From a checkpoint of a small transformer trained on Wikipedia.
Size: 3 heads of 32, MLP 256 SwiGLU, vocabulary 640, 2.34M parameters.
Training: a variant of Adam for these matrices, 84M tokens, 3468 steps.
Each number is 50 + 15 x the weight over its row's rms, rounded and kept within 0 to 99. Layers, rows and columns count from 0. The size before them is the row's rms in percent of the matrix's.

# down: layer 6 MLP down (transposed), 256x96, rms 0.118, rows 11-21, columns 0-95
# gate: layer 6 MLP gate, 256x96, rms 0.127, rows 12-22, columns 0-95
# up: layer 6 MLP up, 256x96, rms 0.12, rows 12-22, columns 0-95
down11 080:53 47 54 45 40 31 55 53 50 85 84 36 52 32 57 48 48 71 78 47 64 34 50 23 34 51 65 64 38 28 50 80 66 62 51 77 51 40 37 48 56 74 61 36 33 38 52 71 62 41 26 33 37 60 72 41 49 42 19 37 64 39 48 46 58 41 28 43 47 47 73 31 52 37 62 84 43 42 50 58 78 48 60 24 49 46 53 42 71 58 48 48 86 61 53 55
gate12 084:45 71 34 66 42 68 49 61 41 56 35 36 42 50 52 22 39 43 35 58 62 43 48 45 59 50 51 43 47 34 33 43 41 62 47 66 69 32 32 52 54 95 66 23 39 42 51 53 50 58 45 37 58 64 74 28 57 49 70 33 65 83 49 08 48 62 54 61 61 78 62 60 59 56 44 51 32 50 41 60 84 49 65 67 72 51 80 42 40 55 60 61 54 42 12 43
up12 085:55 87 18 22 22 66 46 55 70 49 43 48 51 47 64 59 47 58 45 91 22 37 38 53 39 50 41 63 54 57 55 47 32 50 67 64 52 55 28 51 52 43 25 51 28 38 52 29 63 32 49 65 47 52 57 35 18 19 54 56 46 85 45 47 60 53 29 39 69 54 67 74 48 29 59 55 31 59 58 17 40 48 43 61 50 33 58 52 65 38 40 74 51 39 48 42
down12 088:01 40 50 59 66 51 51 58 50 52 65 47 35 47 64 54 55 40 48 42 44 64 24 47 38 12 67 51 60 38 48 45 28 43 79 44 56 61 41 73 30 35 52 78 49 38 42 37 49 47 56 61 68 34 26 32 31 56 58 73 46 72 37 65 68 53 59 79 70 61 58 53 36 75 78 23 46 57 58 52 62 44 56 59 54 85 40 26 58 55 56 35 45 36 57 58
gate13 112:48 69 52 58 75 66 55 62 60 68 33 45 59 60 60 31 74 37 88 58 46 50 40 48 45 48 42 40 69 49 35 45 49 99 52 23 52 38 63 73 41 57 44 46 54 34 40 26 78 34 46 41 53 48 45 49 42 52 27 50 75 61 31 34 66 34 52 38 40 53 75 66 55 70 55 55 38 69 60 26 44 32 45 39 58 39 55 14 29 69 45 60 25 31 39 43
up13 109:50 27 43 37 28 28 56 33 42 67 72 49 53 40 41 62 64 55 29 49 31 27 68 48 55 50 44 55 61 10 72 50 51 41 45 64 39 67 34 37 27 48 53 53 51 83 65 70 44 64 52 51 64 33 65 36 57 30 52 41 44 46 63 63 25 45 31 42 51 62 48 34 40 42 52 44 71 48 22 83 77 79 65 73 54 60 39 56 52 25 37 58 55 53 48 85
down13 108:28 62 53 56 32 53 68 60 26 78 52 38 82 55 41 52 66 76 42 86 32 44 55 51 45 85 53 30 74 37 53 19 53 60 54 50 50 40 66 49 37 62 86 32 56 47 35 24 53 50 58 53 27 80 43 44 63 45 48 33 44 49 34 26 55 74 42 62 49 66 47 56 57 80 41 30 47 58 56 60 52 70 57 60 61 67 57 34 59 65 29 53 32 47 50 49
gate14 081:55 42 28 07 67 52 45 32 81 53 52 39 69 50 33 30 33 38 43 23 47 63 62 62 35 64 57 41 55 58 41 29 52 44 59 25 36 61 50 43 58 26 70 48 33 52 84 25 52 42 39 20 48 52 47 56 51 83 25 32 38 25 58 15 49 45 54 58 58 43 37 47 54 49 38 55 54 41 57 76 58 29 54 35 41 63 51 68 53 60 54 56 38 40 73 71
up14 082:49 40 61 49 67 36 53 37 37 43 65 61 37 16 59 57 63 59 63 51 38 71 40 68 27 56 51 54 69 17 48 65 46 47 56 38 39 39 38 92 67 47 57 44 68 48 39 41 49 34 38 27 11 49 33 88 65 64 54 42 73 36 45 68 51 70 73 38 43 49 58 34 46 68 32 62 71 27 65 22 30 41 45 59 28 49 56 45 57 35 35 49 48 42 49 49
down14 084:00 65 28 53 81 40 64 67 52 36 64 46 68 50 78 48 63 33 67 44 77 41 54 90 41 44 40 34 39 25 70 36 41 44 57 41 68 44 56 54 27 52 33 69 35 37 33 60 49 40 45 51 40 24 27 69 45 31 52 36 29 27 46 52 51 34 54 74 57 45 51 30 64 57 77 30 42 44 61 54 41 63 60 46 47 60 53 53 56 50 54 40 40 40 38 42
gate15 097:30 69 38 50 37 57 71 56 59 34 60 38 45 48 39 54 66 38 52 40 18 49 83 19 49 56 50 39 41 52 61 61 28 42 81 52 74 35 56 47 38 61 60 33 51 61 59 48 42 63 41 29 72 64 62 59 37 51 50 36 75 55 70 54 38 27 33 26 71 39 83 58 35 54 54 27 31 77 56 57 28 82 37 56 65 41 45 52 49 29 51 31 52 65 63 37
up15 097:68 28 58 49 76 62 34 40 30 43 58 55 74 73 56 57 58 81 57 65 33 45 23 38 72 52 65 72 49 53 57 57 46 42 43 27 05 13 73 36 40 48 59 53 49 46 28 78 46 08 47 72 67 48 63 41 61 27 53 49 49 46 54 49 30 29 52 33 61 44 44 27 51 54 35 47 49 44 33 36 47 57 59 36 42 38 49 35 33 45 42 41 69 54 39 49
down15 098:69 40 65 61 46 34 41 49 37 07 57 37 59 41 68 69 57 40 84 62 60 60 73 65 72 64 49 50 49 53 31 79 61 42 32 42 92 53 58 52 68 46 51 38 48 36 37 61 58 55 46 47 41 36 51 77 41 47 65 33 62 45 79 23 45 49 48 32 56 47 39 40 52 32 46 36 30 72 61 64 47 57 14 71 44 22 39 47 49 54 59 40 50 40 32 70
gate16 105:60 52 50 42 56 15 48 55 79 50 26 55 55 43 45 43 52 42 29 65 36 50 61 52 65 49 46 42 57 58 52 58 43 39 49 40 14 36 76 64 43 19 32 59 51 55 39 55 53 50 61 34 68 39 27 46 55 28 37 40 46 56 87 36 32 25 39 53 66 32 73 25 56 29 46 40 48 48 16 82 67 46 48 53 58 53 34 33 36 49 47 94 45 45 43 33
up16 105:40 25 32 54 42 54 59 71 56 68 58 58 55 38 35 62 57 78 62 64 56 62 43 67 60 53 87 75 52 45 43 38 52 52 42 62 73 47 35 47 68 49 68 45 84 57 72 56 42 56 39 33 37 53 40 43 61 37 41 41 46 78 38 56 64 59 26 45 51 44 37 47 40 38 53 42 49 55 66 39 23 80 00 43 31 74 48 63 67 65 88 58 54 61 64 53
down16 105:38 60 49 43 53 40 70 43 77 53 41 65 12 36 41 37 39 58 45 47 36 48 56 37 68 50 45 87 64 51 73 57 68 61 28 56 58 65 36 65 33 42 36 78 42 44 66 43 53 49 45 46 62 40 38 88 72 25 36 42 09 26 55 35 31 31 49 79 58 55 52 42 66 31 52 78 72 40 47 57 51 64 52 29 54 34 49 56 44 43 54 69 40 42 38 57
gate17 095:35 53 57 52 55 70 28 39 64 64 37 66 50 60 34 34 55 24 50 15 63 62 37 42 66 68 56 49 34 59 15 28 43 35 34 75 44 59 57 57 65 51 77 48 44 35 54 26 29 75 72 56 18 66 51 27 32 44 32 43 52 30 66 28 45 50 23 52 51 40 59 50 37 56 36 52 48 41 57 29 44 35 53 47 64 48 64 54 40 65 55 56 38 65 91 64
up17 095:58 41 54 30 50 59 82 22 64 56 52 45 45 61 29 48 43 49 67 49 30 49 59 57 67 72 63 13 63 82 66 52 49 52 30 43 45 42 40 73 66 51 48 55 45 48 72 66 44 67 58 31 56 50 35 29 48 35 32 53 48 34 80 36 48 24 43 72 72 49 24 51 42 55 58 53 51 68 17 49 39 89 44 65 53 42 24 70 40 42 55 66 58 31 37 48
down17 098:39 21 57 41 68 37 48 64 48 77 62 54 49 72 31 54 35 36 42 38 74 57 30 19 60 35 47 44 79 49 46 26 59 54 50 45 41 30 37 51 78 55 47 40 29 43 57 48 21 52 66 44 34 56 52 48 32 38 66 30 60 40 51 59 44 36 27 24 54 62 14 71 19 27 39 41 64 50 42 40 13 53 52 84 50 57 41 68 54 49 43 51 43 57 50 59
gate18 104:53 44 47 46 67 56 40 55 83 63 32 68 34 68 70 37 33 21 44 34 54 66 22 23 50 49 69 60 51 40 64 45 59 35 44 39 49 53 34 47 29 18 75 53 40 53 16 20 39 48 64 35 42 73 50 56 42 70 66 44 53 48 55 48 54 41 41 72 71 29 65 62 35 41 66 35 49 53 27 59 49 16 42 27 44 68 39 57 51 42 65 47 59 57 76 71
up18 107:74 20 52 34 51 53 50 71 64 59 57 56 61 80 57 46 55 26 28 27 71 65 32 62 46 56 42 87 16 57 58 46 54 43 51 82 49 57 35 63 42 53 81 40 39 64 52 38 36 40 32 66 43 80 63 55 50 60 50 64 52 71 22 51 78 34 48 54 71 32 47 54 62 42 53 40 30 32 23 41 50 29 47 53 32 67 61 31 63 41 43 43 51 57 60 38
down18 108:63 46 34 38 22 68 56 62 61 45 64 41 37 40 77 67 29 60 42 59 21 70 50 46 49 54 53 74 44 51 70 84 73 46 22 66 32 42 41 54 33 71 87 36 49 77 20 36 44 33 40 51 60 58 38 52 52 18 45 53 54 42 52 44 37 41 79 61 49 42 47 47 46 42 51 31 23 70 65 35 61 32 63 61 55 63 77 59 76 52 49 48 46 47 58 39
gate19 117:25 39 32 36 68 51 77 63 61 37 34 59 42 63 31 40 66 55 80 31 39 51 57 40 39 43 35 49 46 24 93 34 32 73 51 52 54 31 48 14 33 49 46 50 53 44 81 41 76 70 59 32 44 33 46 47 25 48 49 56 67 51 31 32 38 44 62 58 36 54 55 72 37 66 60 50 24 66 58 41 68 55 41 62 45 64 38 61 58 54 51 47 62 45 12 49
up19 120:34 51 41 69 59 67 33 53 35 42 78 49 75 49 52 79 36 43 44 41 48 64 57 70 83 72 73 42 30 43 50 46 43 46 36 55 70 36 46 60 28 69 31 72 76 64 52 30 59 56 44 38 44 36 53 43 65 15 52 52 59 48 61 64 63 67 65 40 50 63 52 39 68 58 24 63 44 45 21 94 65 48 39 45 25 54 43 62 32 58 30 44 60 50 52 67
down19 122:47 50 50 47 29 50 29 51 28 51 55 54 38 64 28 67 51 41 73 33 61 50 71 43 28 90 37 22 45 29 45 16 35 64 31 28 30 53 29 65 64 59 54 43 47 50 30 43 59 67 51 59 28 53 54 37 58 34 59 50 63 52 64 69 44 69 65 40 46 56 59 48 63 58 46 28 34 53 40 56 86 49 45 65 47 82 48 31 64 50 74 42 32 65 80 68
gate20 095:49 57 45 69 49 59 58 56 47 71 44 58 64 56 30 79 63 40 54 44 49 65 64 16 61 71 65 31 58 37 67 53 49 66 70 36 28 76 33 53 53 40 62 28 54 37 57 77 70 41 48 34 48 79 29 26 63 62 42 47 35 53 72 47 42 28 35 74 79 54 55 60 47 38 56 30 55 52 65 35 50 20 37 59 70 59 62 45 58 72 25 38 58 21 62 54
up20 102:49 37 41 95 36 68 40 46 28 86 27 55 38 46 61 53 70 43 56 71 44 59 49 27 48 56 57 38 56 33 48 66 31 44 73 43 34 60 42 38 41 56 63 75 57 66 27 49 71 25 61 67 72 44 45 39 26 62 43 43 42 34 38 70 48 56 38 68 40 41 70 61 50 81 51 52 31 37 18 59 69 61 52 28 66 43 62 50 46 53 58 27 66 39 66 62
down20 102:20 35 36 48 33 70 52 72 63 80 52 71 42 50 42 56 51 53 49 58 58 70 57 34 54 44 87 25 60 49 37 54 32 44 59 39 67 74 52 40 53 48 57 49 52 57 38 80 53 40 67 39 40 46 50 35 57 55 35 19 79 55 27 52 18 64 64 50 57 22 61 65 71 54 49 57 41 47 51 60 17 59 44 58 56 08 30 58 58 39 32 44 55 26 43 53
gate21 095:60 27 35 74 57 63 58 61 34 48 70 71 76 39 69 53 65 41 56 37 52 67 36 39 42 59 78 87 71 58 54 29 31 40 71 67 38 43 58 30 51 30 75 45 58 37 46 59 76 56 25 47 47 67 20 55 39 31 69 41 22 42 75 65 61 31 56 46 66 41 49 44 69 28 39 42 43 58 44 42 48 47 60 70 64 58 73 51 49 46 76 36 66 45 51 48
up21 099:40 44 52 66 48 58 47 28 58 34 43 45 42 64 49 47 45 86 50 46 43 45 57 51 46 47 41 67 83 38 52 38 46 76 20 50 42 21 37 54 72 57 30 29 49 32 56 97 52 17 54 63 61 40 43 23 44 75 39 29 77 71 71 42 51 37 68 59 50 46 60 44 52 41 66 36 52 75 35 60 65 74 49 44 48 49 41 30 53 60 34 48 59 59 36 74
down21 096:37 73 42 47 47 39 47 37 43 35 50 42 47 72 05 51 40 62 34 47 64 65 61 46 32 42 36 45 92 39 48 48 39 85 60 52 45 43 20 42 70 57 55 27 56 42 44 85 35 39 81 60 42 28 34 53 47 62 66 37 62 70 57 44 42 29 57 61 49 45 57 33 44 35 42 25 46 33 56 32 33 41 23 55 37 35 36 22 42 37 49 47 43 57 55 66
gate22 068:31 45 70 73 61 43 43 48 55 58 57 40 59 65 58 50 66 69 61 30 49 37 64 53 44 05 54 47 40 25 48 13 67 77 36 57 41 42 59 62 40 69 60 43 76 52 61 27 49 52 56 31 60 49 41 40 34 48 44 57 46 30 54 23 60 28 48 84 61 65 47 67 75 59 59 24 44 51 42 53 49 64 47 53 48 31 60 64 38 94 60 28 66 65 55 53
up22 064:61 54 30 76 40 64 68 23 58 65 44 80 33 94 44 34 63 55 27 79 46 48 14 53 23 44 46 39 53 61 47 71 42 43 66 49 49 49 48 48 36 73 17 36 55 64 44 66 62 25 39 62 44 45 80 46 74 40 70 44 29 52 42 46 42 46 42 56 43 70 53 67 72 47 65 64 51 65 55 55 42 67 45 48 66 60 34 71 51 44 43 26 48 55 64 47